python train.py --n_layer=9 --d_model=512 --n_head=4 --n_kv_head=4 --head_dim=128 --d_mlp=2048 --vocab_size=8192 --activation="relu" --norm="layernorm" --norm_place="pre" --norm_eps=1e-06 --positions="learned" --qk_norm=false --attn_scale=0.0884 --bias="all" --tie_embeddings=true --parallel_block=false --init="normal" --init_std_qkv=0.0156 --init_std_o=0.0156 --init_std_up=0.0156 --init_std_down=0.0 --optimizer="adam_variant" --lr=0.000704 --beta1=0.9 --beta2=0.99 --weight_decay=0.51 --lr_head=0.0051 --grad_clip=0.5 --warmup_steps=310 --schedule="wsd" --decay_fraction=0.302 --decay_shape="linear" --final_lr_fraction=0.05 --batch_tokens=131072 --seq_len=2048 --doc_mask=false --train_tokens=760700000 --steps=5804 --dataset="wikipedia_en"
Each number is 500 + 25 x the weight over its row's rms, rounded and kept within 0 to 999. Layers, rows and columns count from 0. Numbers have three digits each. The size before them is the row's rms in percent of the matrix's.

# layer 5 attention value, 512x512, rms 0.0304, rows 433-511, columns 256-319
104:450490474500510529502488458473502506489500459500467484502524520504484548479517517523542496503510503516484492500481479515533492488502504503474517475464505500489531504512498471469509550512530453
107:501485485505496529486492495511445471478499538534506510500492526481458457529510468535484492500484504498554497464484485476573459516506527484484481484507505459506515469491520529523488526486482453
109:493475479499486434519502501487453529479457529496493501501486493464545533502498469471498465472520511535532483484525545486485487504503591484499508444462481530540449487506492546478536437501573509
106:496473526540510521504513464514523460496500490564489472494521475515454533474473475487505475502482504457553458501538494498523532515491453505481496500497490473475475521496542507490482518489453513
106:494510508501518537525506472533538451519529541508456491489542532518463515520517454473496486496503502507473462483517578506510522482497488488503486479489504495496514496496491523530481493491463497
107:472480486492514575504510464522513502507494530514497478510468506517553521440532492533479492482491485522488513521473508510513478510486479500509503545510475524512461496524515526486513480499506503
106:455544473498489498467482456460486507515503542523471522503516499496430557536514487476456531490474505488532518474488511520504488518481517493550497508522508508505481504500470472531493441501491472
103:489557513503497489482527546522473508478535538465498507497532511433506476485516497497505471510524494469496523456500446485457487553507474489536513555474502557496497486508478506471484471510540500
109:510520516467504453512541479482542511490428506475509475514487495511450477474476505482486425516519469482486521503504496508497491478511486509511501556513510536517478555516482546505500501496470520
101:482521515507498489467522509513508472492487480518516521481505478480464545489560475528522477478533497521434506503490461499471485507515481513469470475478464488493497513512470549509490509502564504
106:522532519494522501470495503514477521518525483483501542527483523518480520503511517468519472491516488453498530481493446480496451498506471501491481497507525507471475538545486493509478526485453483
103:513474519474496529437487513528485506495470513525483512498464528519497521477544482528534549520523514481479538427508461512520523459504458491496475501522507512483494505534518497478484480501495495
106:494521452472497475502523519485472495500480490441499525505474491469490522473509535508504463519524519488483494465490450508464456482498515484497519469547502461452488497520528441482492492499483523
107:485485520506492494481508492533485519501530530469525449482520462492521517522535526472484468480479525517481498492464551520460518531497470511500501518515524509476497525486523514510519511495548510
105:477523466534500467484512532483454506525499483497495503506465539500503524520496508502542518491516496446515522489541457482570464523519529499456506456467488498517539495503482555518448548503565502
106:587547551519500515519526489503473485484484494546497497499472486485467510466482542474507544496515496515521474517500486475518512533491471497486497503484501490488491515480541514454471547509472500
109:477477506486501480485495502497479544496461506540523494511440531512523502507491507504475437509512519498497521493528486532472515468493572474546512480461471518522477486451455478480488510506569496
111:467499554583507528555475504515525527492477442486511478491490484466529490547503492526469482532519514485465526498538552492498469479479472503477482496480495462499493524506536524547465514494526510
107:487521509476489502451515508498509517502526537530509517486505496419488486493507497510514516494532479481537515485508536471464476508511507510515515484471499555478535510474490491595530511505481490
107:526500502455494491465439503504469525504515491542546491501499508538457493467492471488483536489492504526513506446493534506533501477492507502521505522519491526471497483510491519539473490509419438
114:500445536486495452499486518516495527485504458536497525511497500547482480462527472498496526477479519516471458510499453538522498517500493513529492517489496531536487501482509497501510496490472532
108:536489559470484522517497533472456511497452461498514506487483489459468481519477513542491491494485509530494539489517509461518478495498478496535509516495504508490454486507498526501500512500498473
110:517504541513477427469540586507496495504540542516476488505525497521511550498493448469485485502514489468444488465505507506500475499496468496521507487461471489541477520486509540503467516491514477
109:494472519536508481516507517543507502502566523513489516502498475489500482423510516489481467489489532524517504513529546526540510480508465500494504536484533518498528493491539450528503499510448540
106:499487489461492518485504523521477503487501547486506490522456493490482445491475490495504486508502497525509494504493465505530502529489507487524501483497485495519503483477507506481491541508498467
107:451532469505494506464471476523478467518470506566512523505458502472486488506500467494482514524494508512527509537487485501531468544486532484499513489517530539490502505490533533474505516487448499
109:519465484538483475509500528519523486502491514496514516505469508470455471497531487479542553511532508478441542510475444500496522524500454505479514489531522499495538499530521493494487514500453514
107:497495497489514507491482498471490498517466490538502433496499548488502485513500498498472476511511487508511555513507539483480500551508478509502507486538489484537460522499484546478457474482494464
104:495526471517497471475494476523497502521446462482455492503496473477483500474528541501496574477499497506468531542507470511461499475501480527535506488488506491498496503487464477475493486500508466
110:422465508526487482492486485496501490499528507545508492491482526459552509479533500489519494518491471475436508525500499520492541483503480491480496485471485524521488510501500512501491520495545501
106:513485460485488550487505500460466512512455511464532516493509480518453466492485550462508522534503479473455515513539527485540451538510481505487531514490514505489512503497546496447500509508527527
108:478488519497505484521502494452484493506556479462504518487475493507491522529506524529523524505496523467478500502474511472497462516512514500497481507514510498512515510491477526474481484500534490
103:496481509490511465575511514539525498524493533515550499509518454493476534489536516499490420491490500514515499452544534497476507462503476501507513440499522500478560516478504516510533469504474530
101:513530520493490513432529526488491481516507507463504502482478476517523480461480505499523525486498495487501496474484473549538490502488515531507499489521505507507513494513463463508495515498512493
111:533499480488490459472489522527476523496495493487485522496512494505504496472493518507481500519478531493466471501518471508456469503494479477507525510505491469454499480502530513518522497521506502
106:501490532514508492517472507480556488526524481532519463499478509509543475533546511482495504516516488487527504493517496471488510474493484498517498487506505477518492472484493480466492512493463484
107:474555538488503556501516510510511468473514511500525525504457491516520500497486482489523503494512518492493474527467480505495454511519509499487492441433503484491494515493508550506504552508469498
105:453505515485506523452511488482533525505524476450510521504502550472498545511520528497536538484481505503488513482477474519469511505495504515521499491498496499552481503483492522467518482507472456
106:523530496472527521473488474501494471493534569508506516504502503484517520469513485466472477486483483478540503486511486493532505508502552502512516526489512481519554519495477464504501484510483481
110:507521498503493526525516490450511524503523513466507508490492463480484512488486480526516498477535470488480502502554502491453508521508501503485475527502485548522494496520497470430446488488547447
105:518505527529495532543473484490518493476496494477451505511490480518484520489487451529480520516498525475504530533479553500561506502506515481547512542476494500484468507504544479517510461502519492
103:491497513506499543502481484529574495524447514515496476504530448514530486519511508458486475471489500489506491461470512493496473563507500492512485522456510489473496534494467512476479463503497504
110:488486504503506457469523478509440531512511596533477545490462502493538481483513467543516500499494487486531506517498464492457520460494554507443500505491505485461481503498498456530494524494476489
110:494485495505493484557505539499492507497472471499503493503481488556505485488516485512471504528498513505508523479520494508508497493497481517501490526495478526488506527533548519452509445499473502
114:507519541490490437467509489524482547498494528464517493507508495471509532481530434527483516509485494489528512514506507502518516522492508495485503491488496487495487489478511521489519454509473470
102:464462524465506493501456520469464521491486525525469513508467486483485472485470492468491478505474498501563512558451435480479485470489516505526505473498486504502503506457520518500499542495528489
117:518443496471501521494504456508490562500503491517532475491453460432546467544478509504486449482508501471498483459504467483527517472505481492534498520451489481478506509470534541512493508499496499
104:517477567541524503467528452520514477504470519558505533498528492527475497489493471470488550510475493500518527474517478491512510515495496500503497490476512533492481487488497544548507495489482513
107:486495501451487453495459472511526481466465480497499486498534485544481509509468528509483481525525472515521508480519504507474465492492477506514510443513477499494474497493534458503480507498508501
117:519510481520496470507470473538490544507505481462528503510493516526492464530510540489465474508482474518547488452477517510513494473495553516485480528491502511512488487480494487512535498511545492
112:520496520492524490536513507506459508511481536466507489485467486444482512505487518472488572490492495468498512570486531510508530553488511511505497506456495548480479485501454523489507496493490490
112:478514516461495484500474520495509505488507480474509510508556498516465480512525499519503503480510516523451513495479511492469473486497520498458501467530498540511539509493451545528499511495466509
117:515484517527495528475476514545490517479491517519492493512503448495509537522513497493489515509507489506513515523504526476468454477516530522476502454491512508527502491498458506510517489503473463
104:504466483526524454469503520464494477481512521516498532496525468508487522477506516467469523507487542519523492539461540489517441474508465502495496515501511526504507525509461462507532546514462527
106:533498536493507480458508480497525526506504475479507470505480517552538521504514463456532492482508513509509522527575504522470496491494493503520502467461520476478495500478485533491496517503504503
106:465518517473502500501521507529459516513485561508508479500466504518515545502505521478497517521495535469477543521473493518531500472512490510451457483548492513481465518497505523506494448487526508
106:502497520505517526527521526474479553501514505546491484492448473487492523497514477478491509513510510515514496500485532473478479520489492477540480502475497523505466528497488457510476505489475465
108:475492476504495522472507472475530501490519471483502486504533530501439496499482476483530479489495483503493467457478446515492492515521556491528517493481502526489489496488505541536487508491538491
110:438510507520512537474496502538523508514473501512493478494497516545485501503480480478496513503515450456536519495513476522483461461500538504440494470492496523508551515521485519477559506494458489
101:456451549555493524469462525521533489516508484507487491508537488497534491516497553498513494514500502454500554514501508551531473509492512508521500496505483471485516464511474480510526501487487475
105:479525493546511481517472448511501548489518528537523469483444528514464537516509496520517536499492525532432480522615417531536501474498470503504528511459500505505510508521508509511511475510479504
107:502487502532509484519490507525537517514520494513485487498496558465499466484465534487462532526504504527486481530521503480481528442512486489505525505490504517515506481474481505482533505505494529
107:445541493510507506580502502486433501509494489529535487499480551476489523495480499531506470523515497487510475509493501484516493480490479487492495500538504485488511518497480470487476519499510521
104:466500523469504474527510498495509517509505470484465477507524449495501510459464525530476559518459509495483488511489515534459515473493499500526498534491492511491516484492488493576503475504515488
104:497483522489508483495489515504500501518518504464521483505532451467560484491485529485497479485505505515503554481536485507456521517504524502507498481484501483490457495475476460515488479494493495
107:525479496536482511503468523459510500495455549453505458495509458523524496533506494494480501516484513485486467550466440522492452528483463511548497495501488489475496473520506530555512522507469529
109:470480502485517512551473498492560506516455490530496463522453497459511480499519509477503453504493489467523527505510488502513545489515548489471493501514516489541485472496486501518489470498534488
110:506452508477507506517503549443527534492450498506543470504526490472492538488492514494490494483504524494488470532502505530513520520507464500465510534520499525472494509482495494526539479490524476
108:490457528493480546462537526508547519503493445529485465499473478490494524504507516501529487509462476470497504477453523495500487545495501503483499517440521503501464457473531531537482529502500485
111:520502468494490505528500453510483469479465540525469489493508482506511499489491482530479470502514498479509497516545527489432496484496481517506502533492520510467478510492471476496499455486536497
103:524548494526529451500480507463464527494509500497516513499514494491582531539500519518516505489500512478474509547530529533522504514513512493436505481504498514493525493505467507497516548489485505
105:504507551523515477472515487521472502511448499522506489493534485507465547546527529496494568509501498482471489534489504494513536508499515512471478539491503474477475511503478581470463467514514486
111:491499463503497486524504463473537471489501520547528490498502513500476492486490531516510536512506502490535500526495493483536527495508484506491507549519492507472515478543498509533487507492572495
101:494539529484505495530517533501476483483529545537509518509536508544519489491498498502514459508479508507541503525474470505529513500496449501495490534498501494486457476479506474474493568511509547
108:533509536460506492530450507522478472513467508478491483502500458517519481509540521513506439500512540462449533542585476520522485492499471499498492488466500517466485488488483510487537486512551526
110:504518483508518517509465519522510513503469511511433492512485456551484493491456556478498450509506532514510468489521474517513511507493535501504506479513495497493507490465495481529514526498443471
109:516514444533492477513505485494502537510498510525491485490576502509512505555495529474496521515522494510492505521500533504475526558526544504529466554466496460466496497492501470482469462501510496
109:471482517472486496515475504469531519497492488498472499508477516510450484473465538482498513493505487530483537527520497503517550462496530475552512437525503503455497478486502556502490501507491490
107:559516515455466497517485538446496539502526544504483510504531506477491509504504502501478509507482512486503495552475540512479473497508517506518472517470519533526513513502483533504539481508507479
# layer 5 attention output (transposed), 512x512, rms 0.0328, rows 433-511, columns 256-319
101:498488503493511483522505488513497487507484512537506481465492503459491535482537497542509502494535523492532484516474501507470540479498487499503495491532500444490492470464518562498518526487498501
108:485468515473473512479503482515485497488507525509523484534482498443457480477501456501502478513494488511507492479505516472496494494505525477459515457495520506535503489518554473500477513504467497
109:505503495540482466494511504510482500470437512507535489480506501471466520530457463510499457505505472547481539492501475523537500460486541514480462479490484524521472505551507528511489498494507510
109:505494515485474513505527492536531504528508536553470536485498526515474451485522504503518505511476522489460506499512489499496488517474492506497486533455502468477495569543502504502497473508507529
107:513479507509510508500510500498507483515531502490505464456501513527440460526477546482455472504512515500498467441511482480506526455489491516479502513484507485490516510506494480516475483526485562
108:490488487510504553509499466489497494524481509508504523524502489527526519505498475521516506475505540486541524494500488521498493525500508473496507497517501529448515506554475504515502495531505483
107:491489453490486522500480505510507517520522471525476524464470507457483548494545505486491528516519564515483506477512526506528468483489537524527528519524480519503470518512457467503443514506495484
103:490501525530495524484501513522515467496516499480506504488512498420530474473524487520506530470497493503477505464459524484509470528496484525484511536530506538514482531530502487515553491481511472
113:545475510506541503497515470471510530498499488462534469526497500490506515511519499512482481487527432481495518508496527499455499516511542548485496497477518503511515570479506522515512481524478501
101:517487508502524506513505467544477511525469498531502532453496517506488471473495506535500497477461528528494481531499462466447511553538479511493514494512483482473491497525492451535527499518575509
108:521532511476570501513510531525526500551520512511516510500500519515497507489495520493521467476484508436476516546513508490509492515535550488522459508515502485530467514493498461541449514478492513
103:506497465489510512516510501535482481512467454517489478547460532490529502490492501501504492491477520499472486439514465517537549451520498457488489507496499496519466493524528492530521522502489515
107:488492510461455527523525527514490521527471521486538506479479497513546516509504483519504511464504545488481490518521509450461499479501482497477531472481473485520489496539501485512516474509514497
108:497528512493476479517480497551520473511538492558488496505475471502489503533538494482514487449485504494476468511450510513432463516477524501520498524504498539454505485490493528532504498475482462
108:481506502501504503451436444519529470490516462538516489487468482491452480496459506492496496503485460497523548555490473528537491523551487519450501504564508504495514464536510497478465522500520552
108:521494495475523479542507529526460528507545456543473484481510491521512563488558513522492528532497499521515465527482492537463514497510516496538498522459506463453494511487503516500463489525478494
109:484528466482489428464518533494470490479455523520498547513473525504515489510465504522494480520497533524498508483489519476508461509467497484536497519505487492508490485539475478521501526568530481
111:500481506554509526566485485498540519506506489512501483557473483508478513521535513519500509572518513496492502493490545485480501464535462497517499507516512436431489542515533507499466487478513486
108:489456499531494464531469520514492512493533505503526481441474496489488517497514544507474488496491496461494527478531546520502519538517483469491506516530481488480496454490503459533523507517519533
108:508505457452474511472559486506475536490462495515544515506549502513478522485506511472502498467495498494528521474498495522511483473472474503515488467517494530456529459503551455520462486524462491
113:505503472469510472463519495521457545491513455486452488509538493526461443512510472445474518489524481458502508483499508531473516508471511545568473508506467489472482533547509496537494516499488505
106:512455512531501527519531496486465473475490487482515525528519475511512481506489540537481503477491512515460506505489469521476483489482483484501511494507499496516482478528505496520492507493511490
114:493507487482494466501472496532516531486553518505477459554519484527529517462520471484453508472481504464493497467528512434495477503498509560557520502464490526550507467468524486487553472493498498
109:483500511493441481466489501517494537508522520505475471540491476527481483534505522494507539486472457517517506479527504524521535480516482448512489516478483509503534517499514534503444506514468487
106:526561517499503525494488524527460462517496480526521480521510487488479505491514511500479480447556521526495481453527485467513480477544487510462475513519483520473505519513477513475523481517484465
107:503495494485501534509487531505477535507479481504522493476478512512507503507477526506486506518510445496492518511487504472521497470537517519500460512465486521504507521509530513483497504508445448
109:495514506543502478520498483509498489494498448509514483499496523466527511506523512516505482512485521468493514496477486534484483511503500488504512496502495507473539529561495505485512509504530490
108:529482525509538510489494515488517472461502539526504473540505525519500496513489517437493468546503490510528511478474532489539468564497499514527465509524512473496473470517510518485473475502483502
104:492489478552497518484488483515476488510480504513473477477491508446462458470506530490473521503475521512480507516497479473442466518487456531510501515529481523500474490433510534474484501472491489
109:485506493499517486502519450509528481493506442500481509501461503476542517546494497497493517476516483492457510480491461511551494516505489489471514481450495526503498450495539494486506511557532468
102:497503515476551480536444491461504480486496529486512502498518507493517509543448549468508501502466446507458530524508499450513461477498499503456482462526502504471477479519485490489507509528489515
110:489469498530509466511526486497553499513576484481477501446522488520506485476480485538521499455529555521476502521536494494532478546538536466503496464509516499503516475480491515466538506502523531
104:504493476455529491498497502528484522497506546498538438506563480506461529506479522443499494508501496522514465497542499480469498502531443497542492458499500519506537484472540503560498488532459535
097:509455493507510499533498508487487484472503527527525464451526506553515527505456517538529513479509467508515486501453480528478487518516503476514496505504488510471472460504508478486520502460482487
114:492504476463510533476487501501491499510504482472499506442531502494496474483535533450545497492504532527515467528514474543492475490501426454491505520510495455472510524505526523506488509531500509
105:497483533489547521476515536517555486512498469518502470452535517523489456518473524490534520485499520467503491497529499531455489499495521495465491540462518513543534515464555486492473520498460496
109:477527495460501490475502511490515523498507530492509516434474495548478488527503524479538482531468515439535464484510514490510459498523532500481478474489503469539511476510524538454477483512514485
107:543508567511516505477503472485533481488508520461505481524458511497517544486472502515518506495504529486486548495485517564501521514537528515479466516531488458543471475512480509552468514532455474
108:499502449482480503510456511520451534529500518498508438502490519517480505509492517544534540470505494542539519515510525530517519475547492478509497501464518471463513522484493480509447489487511504
112:514511542494480489551499501493484517501510503468474520512476487483523485510478495530515481466470471505477560513535472531518483546478526522482517451515485524507478477536445519491502504503550481
105:522525519462484523492495498486526487486543467479473494485537482546494476488537498473526509464536547477496513549498512493556522491471493501489463516499498501550500518508533522452455482474503501
107:490518515518529489484562513513606454516499498533464538523529502530494482509500470527526497529522494488463478506474501515502508488517480476500479504471467495466490532521526497498447500548489512
110:508535472470471447491495462485449467524470540505506495485479481529516448501496490505486497424510442481540503505497526533466548481502523494471504496521509492526520530520499482496541525518518486
111:511501536496531534533503529485481501522502476501551475506526533552453498509524493459482491577534504523515509472504518505499520531513493504550498510508523520487499492533525520492508501441483466
112:528540567483468456480478470502500495526465468492541442491531481512504517539477489486496500494498471483515518512479504503500507509475503520472531530478523517508532477479501518501486515451457487
105:491504501488486499555496493465480502490502478496535509507508511524468489498503509504473504490491499505472540516481456488515464498479486482512549502478496513525488475491524531519531495522523483
120:531508484487532516472474497455500525478521480525504486502519492511534507545513531489492489538481446493521489511481487512489452474468480535526487499478527457475490496506558508483449513507457482
107:507501488500515508483473476528507488501495485537511508502506513497459483480487482489514524512530497487493545485521522476483472477484528490501466524490505514473486539472472524556539503464508542
104:516462507485476450510480491494494514516436516503528501470521509571494542509506528518477478489516449483469489470524505443480492511500518503541503474534509462480477438480527502518538511496498456
115:522542472529459519493504488499503509489450519491484516512452459475473466505510519467504475507487499552527495467481514526452521519484492515494490496532496453468491448471524482532500476470462468
114:506475481485454529531462511525441461511514501479508448465477456479471478493526491498460481492522533505468519488508509534509529512488468545538506494458494537470479507487486493502489457485476494
115:527473490505560517523492499521508512525518500486488483475557511498502474489527506512495486474501483516487510447502518504502515469525550516473521489509503531525497473494496509536533523490511509
118:496484485509482531513489516534445499493522520493508480488518477466489535520528524518491518517510466491489520514536491476478482500525544534475478508481500513518490489501459505538483520482493488
104:483470525481512497512500514522490512465521498484527491458485493453476548457559506509458544544491495503481527486497486554467476457511505520467468539523489528480474505501464499514455516510534506
106:503500504529535521459465519472549473468510488479490494518548521504532524476499494508494488513465489494523515508475509505506487526480497495551483464477485500534496504494471543559522537488501506
108:478488489539512501473429522504424508509492492509504526530450495501469487506448479513499493491490505482488525512493473503498468507509477492508501565522564530442470496524488468476539496515495512
105:499461483515466522522541510526489515475511509506522500478477504532445479509547511559467446513485488498499539516472539497456510510487527464477511523513503456450484488486518466520487473512466462
109:499490492491521464478541485503532482479518521546461531470535486544468494483486478471495488493519504519483454460495456475507491483532546501530493505536494525535506455525495511549489504527517479
111:486532463511490531510515496497431492512463516526493506486475477556489478536505499477543502512457493468524488454492479498499485475501464514473469508529507540552530485491499532484509505501444485
098:486499488532441489515507506520547474490524489533513520507484491525486489521501490535527516500519518464507516492513528476496499478530463503458487563470527471501478456542458485506511503561488505
105:512508459493550486536495477494497524526492479484494494510482529491460477520452548524536480496491462546484488477558468531557499562486474539489489488508540490516527524534491451513512499497508484
111:480486516504522484493524493492536503494531560546489489506533503480499525511507531534485512502499504500483471472522508492436486496536440513544485503516507525449519514477486472487493521516512494
108:498514492474503510530544514508478489504514497522543518522465513506514523513520509528499496535526506471488495487504496527477492497457504462474511511511484532436518470520498486483486500481503526
103:464497501458503455508534501509494494474529518502502481497515498505435540489494522507509557476508491520505480511510494475487476527477560516528522489569498510486497508513494525505503460554516550
105:488525527526435428467440522494522514487529496470511503538568487511528540538486514509459522450506502448479532468521472473514536507506475542540515494540495465509457449512482493509525456479514493
111:491528494531517483500523504467525485470489513495509489474529495492488497522492497469508481541469509473493527517514508486487498539451464533547499504469494517518506452511484485485485503491460518
111:526493506506495487476488476496523519543476496525512475564526475488515481502508483513505498500494458474485490469515515514466499490514516492499510510500489509537496499483455489553526517505494506
108:501529544478513505508492523501499511511469490510516486501537506497484540483475510531490478478472471497468525503520496542477483533476468511508517523509529482453500499517483485522473535468529498
111:498527534510490513476545498494505476472451451534475524489526492476528553512513506514505498516476484486443497502510482467500480587489551481527497466486479493545527506513530497513553503506459483
111:548485474541497506512521488505506496523537507499474518530482508516530509491555520507477482452547463525516512521510466497502497499447491529539530518546513489516516534500480487470515472484530519
102:493465464555537512483476513504465533497492484504496509516485494520546527537521526510485475531477555485510490526536485505499500530526491452461521513458502466482520480502491534446469517544503505
110:498485517529496476505483490495501460492496505511495477557513480476459506492456536457500486507473516499464518534501509433536531524489470495482463525479475458503459539495515510495519468476503530
110:486528490472491539522508504493546493497523519511512509508471515485464538488486521455474517490529433524514487550489488529505507522508475509492457530500470466474528537502507498502510458492550509
101:507471471491472530478487477478522482497527533504503494573476503517557519494544512490465488485488525501531473502529478519494475489521509485479530563508472452494489506509520483506516494478502520
110:532491482486502473481501494532475497512463515494494527487550482542509450519517558451533474503472482489452485520497516530493485513511443479518496520501486520516470505524493518512539475525517509
111:517525471500509496471498531546528502476434526497446496475514501502423482479517550533537524507510527511520513481541477508510508497511479543480495490493504549488507493481514530536506486523435443
109:474498512484482479515484499509488501515498502520500470530509516490476527479520469500499489443532513528487469498516510518542500511524500516572489511493512463490498560479497531486491471521549479
110:520513511445473519479482528499542533476518547498472543461498508531435430487462504481482492506534480499495512513528522484448514512484490494537494478481511482481492495471503524517532483491497509
108:511501523490540500532543510462478501543542488504519503491501474504434505461489500474464501502472512507513496520490508590518518456496506499536507509473472532504491466463531502520504488517478464
# layer 5 MLP up, 2048x512, rms 0.0345, rows 0-27, columns 256-319
097:524550528481502544504477507495478479489486512495486468490473470488536504486532493510488537484497492496475542482491513481483524490515517479469462457467499480494516502512421510475486464485514522
100:511507511511504499521486515445538466458502485510521465512498525489555517499499497521517471503480504513516523488512511482484541509513494495483509493511494507493525488509519551538495502475472470
099:511556480467490503514523511506526439491527534484465497506475513478523467476552524502520467474463478519488488557538440514479533498504544505475490492485537531490477487504470488531504470497519482
101:551489495483503527492493463496547497458466484553494475514485522485529537486504464510502494477480488516521495544480501491493514533514520509492480467486506512536506529505480504484490506476546477
092:498557519549502480489515476524520493465493529490489503553475470499447518499506519519504474488475498544469493459481534530470499538502520514477504485503487521503514463475495541551494518502527459
113:537448501458490442504451527500542451482495487528523545533516500508524502463500489487516527498492504537498524525512477534520525522534490512478503467478516490484511514498521532478480516493511502
105:544488479495449464537477506516468517512515435462525517529484515550483519490504502540491491500513540490497508428522489523501510499495534534470484496511514509476508532515555498489490525488523445
095:510493472483515515474451486522523501463495495507484509498540479456516517540506479491526499510482473520486492491518502486496563486499520500512503499518491563499506521501521561512510497477500474
114:519529516495505474513508480485529514492514451518522519532499467533474500408533461478511487512496502474503450508470516480485467490547518502514470476523545562468564477492469517502521450485486498
103:495531468521512514479478472481499482505489511461529492506489465534472481535530515500476484517475499503484499518515467456481489494492508501498470519499517486493492536466520500517514479491478482
095:498517530470498507468482548494487499507505455486469520513519462495487474480516488505491509475487512482522542521470498533463520526499575536506473452498505544491518515446501498516494487503531463
099:512504536482488471505547485539504536508490489508478521551490473527456500491516485510491498472515536494468517472512501508474499482507510529499504491548487512527509496509518478480513498481492486
093:517517483537488523515545530456527515490512486535514506508447503505508493473519535503509480463520503468490538535527526500441476484545501521498486501530514506494558457508486496507494501495520475
118:550515506555454501481510483509498491491481464505495490492480521485483454514521501557461493499513506473502498514536501509486485495522546520506477480543497561477495450479491559485518495508548529
105:521467491502511490491456447445522507524510503499531483485497514465522477489515483509452534498451489466485513501464521494458510549524536507527485531476486517535518471479472499490480461492559498
101:550451452539482481489516525517499495477511467527446485492529450467498504517503496486458543496488444539501499478499530495493539558495531517502495494487494481526525539489514511561480501512527493
106:508513486511475486504470514474467450462504495485503465551517514482512482515500501511496517476489445490519472459516521471449516487516532496515478504529526534480477504476475526493509476506472496
084:512485512508497535524489475518537444452434489501473497530493544491526495466517543498493462481484505510497515458485482514481504538544500510506463490507469525557517471497445516516463480503448471
093:513459497520482482484503540479495498476510509480477467493530509515483502490520491463511489475514518520543508480482473509481477532496526535487496480489516530485460516524442519519472497484504551
100:555455487530457478489478497525515469520560489484537515500489477554470472514523515461462478499514479523482512523480506502462474432492538519513488465488537528488503483459515577504512480522471515
094:520483474468433541455499519561503482492542480455520503529483486511517460476541474499498524486512525496519534528467494496486496463496495495502487470523512491521470541504497498514513479508493505
112:498530506475447495524492511494501479475482483511526475506495474500517526479519454511478515488475462521501492505509525472522510465502499522429493499468495510492521496487495507490520509480512498
092:499494491455485469519533486490533488468474490475506446519478491508505558511535476489449492498497517465522517497515485492473495480475514488460521466553552498463477513519513549509487426510517482
096:497523465562527494484482506491535479493505493493531483528527467523447508479507508493482557455472474513505486541488510441472452471489505551496485485466484492491524513486491520511450506463501532
087:549479473487504484510479522495464467484550508500486502520545468509482519510508525472477517458504522527522493511480475490488458499503518534513521467463468509515511499471519529548509520475502511
098:500550519508532447490498502510471475463506515498480476520483506471514514513512448522486472477469492474455531464495495495509465517529501493475529483486496500477517519490516517471470529506491470
091:502527476518483468492510513500531509508494462525504504518479488489539507498493498503491492504504493502481522488511515522445503541506557513517504500523505495565474526520496557484528511485502489
127:530545509473523504480506498519500494488513466512501507483534493505530503491523512525489478484493509520511480437513498537475491554508508491518456441536498488519502511482494474505479511481486501
# layer 5 MLP down (transposed), 2048x512, rms 0.0321, rows 0-27, columns 256-319
092:470531501484532494549504526489514510522472501511478528488478481480493460468539491481539504480501522509509475511479519462484485501527513510531514494485489448508521489526509503485506531476471501
099:454519498498488501502511488439517535480517476477488503501488546543547531561466515497509491494503455516505502517497533511462534524467412519532529544501486506481436502526517511487507558468500508
097:510561539489489512481519487515511450521535504500496513531462518503518502512556484464522485503494509473516463537496482506459534491498521464489518467443486538451500480480482509503472501478516480
101:486509520482496515460532490467504478511484499502501508510518498524497498474465526467509489518489518537495541471479480460514526453508472510532486462504494484505506451510543489512503491515498513
092:483472473493491491486483497509487552512499481478486499526542491452523458521482480498514494532512448483484510515509468536451498484525513511507481483521517524510482536486488471434533511440443547
112:505513488500511501514469475510516498470505496515520477491469527497507560514461522533480472523482450478471526460492526543451503483541532504526496503492525521469469523504461555477483524529506505
107:477509517497460468491481524545516528510502534482513486492518528484478493515505506449457499520472543455490506538539514484476507516482516487505555494533527472486486466519508539494481510520497512
088:502482491457489493485515434496461520488486513499511507477522486483471453464480451511525528483574470479492550523512491492500531473489488478473477471493503450501536447487511488446500487470462510
122:506508490531476496503524485530524481497504467521486503521483527471471454437568532478515526508482520499506433482475484497489523473474504499472478479428492517531529484526541514504503513483513451
105:503477501486525510490519534480536509531519548534509508510452530466525513500450440533528516493458509502490521507445495499528524508536524527485506488547454511511464484521516531496498531515455501
095:450503517544526464477539531528494527484465486514511506488476514491521531517501456480495503484486490518491512468479472503518494508479488547500506516511498502512528512482507474462483478500484473
103:486481444504477485545480501494510465506470485521479505465490497528486475503542470520465507471482509529465500462486504520510446469536498517491485494467474490532481487498498541521514504472503508
094:540509514480525508540518455549491524498544536469518524459469498474520458506490519487501511534518516398462509473488500525468527506486467506499526532501502537518475519493531483495498513512491496
115:507531537527541504491569473524491546510510514513486518535496507493503509510508483486456502476529473493510520535507467527508501505518474513492505466462485535515497497477510550510524507468465501
105:489476494502495538511532514479506531465556504516543474524522516503473507511469487526514503498496482514562528494486469502523522501475506478511491461482507504512442495481496497522503506477479462
098:497457510524506543497482524491509519533495514468452513510507468479489492542486523508488474518497492493501520521485471513521455543482533488497485502512517515498510520512537515556452520523508512
110:466499532518501506494490500500485512483538493550521511495495474478514511474481491463498489504498470504466498493501491527461541471493507472477460468491514492497483514490470504519481516467495485
082:520531496506490496500504463491499522491517525482514541512499505492469506538440532526502483494514473501511503511507497530509519480483489503500543455445519467461437527492515522520509533528499510
087:489510526516478533490495494486464498521502531488495455506486488546503471521441519471504498544494463562496514504515471439496517459483522542501492475493495482500495476464452505518491503500470485
096:491490519511471482476459527509494501475536464521517496461481521514482510513501480460485488471471485470548520506525470492483463483517553519551493496516513525488483540525498478484505546541512505
089:548481509517508471470551509484467515494501511511537470492505468506489509500522524514505510464483523519526510498523490486502467527459494486506503533517512521489503457479490512511513469487492516
115:519483472528485494483482477487498519531463493492567476493496490509491507488473490494482481450521518527501484523494506501515520524473526497467455465466500489497472477493492536522462490463500458
082:509514480496458511529503545557541523536517454473514485496459503508529479514475491494499492464491504504501493496528516517486498482469479480507521533483515518518504478525512510470482539489514485
094:523514482502445513504513527480498484444433489445529507486513530464516504472506508574518479485504536465488562495520508530489481505508454472482503509504492536493498468523490509472499474578548484
081:498477501497531554504500502428503476530425502515489494471452463489495533506537491536510491522500479513545503515491510492486475530488499491465486499518474485482518530504507470540514490524517541
107:472478451496496508477531459503488489492511505478518544517554511476499519521491539457491484473518474474513496510465466492506473478506511522517469493513510479466517498455491505471470506509484495
089:479483490518520522509530493495496456502501493535520450480542485528503545514515515532507473489487479507530456480474443516507465471523506486502467489479506505524517531507478524492506482503489485
128:521533470493495489488494505540526484549459511501511500495527475507533488512507428510488497526505518491481473483502529525503493516516502520528489452516495464532521450542534484497476507493525507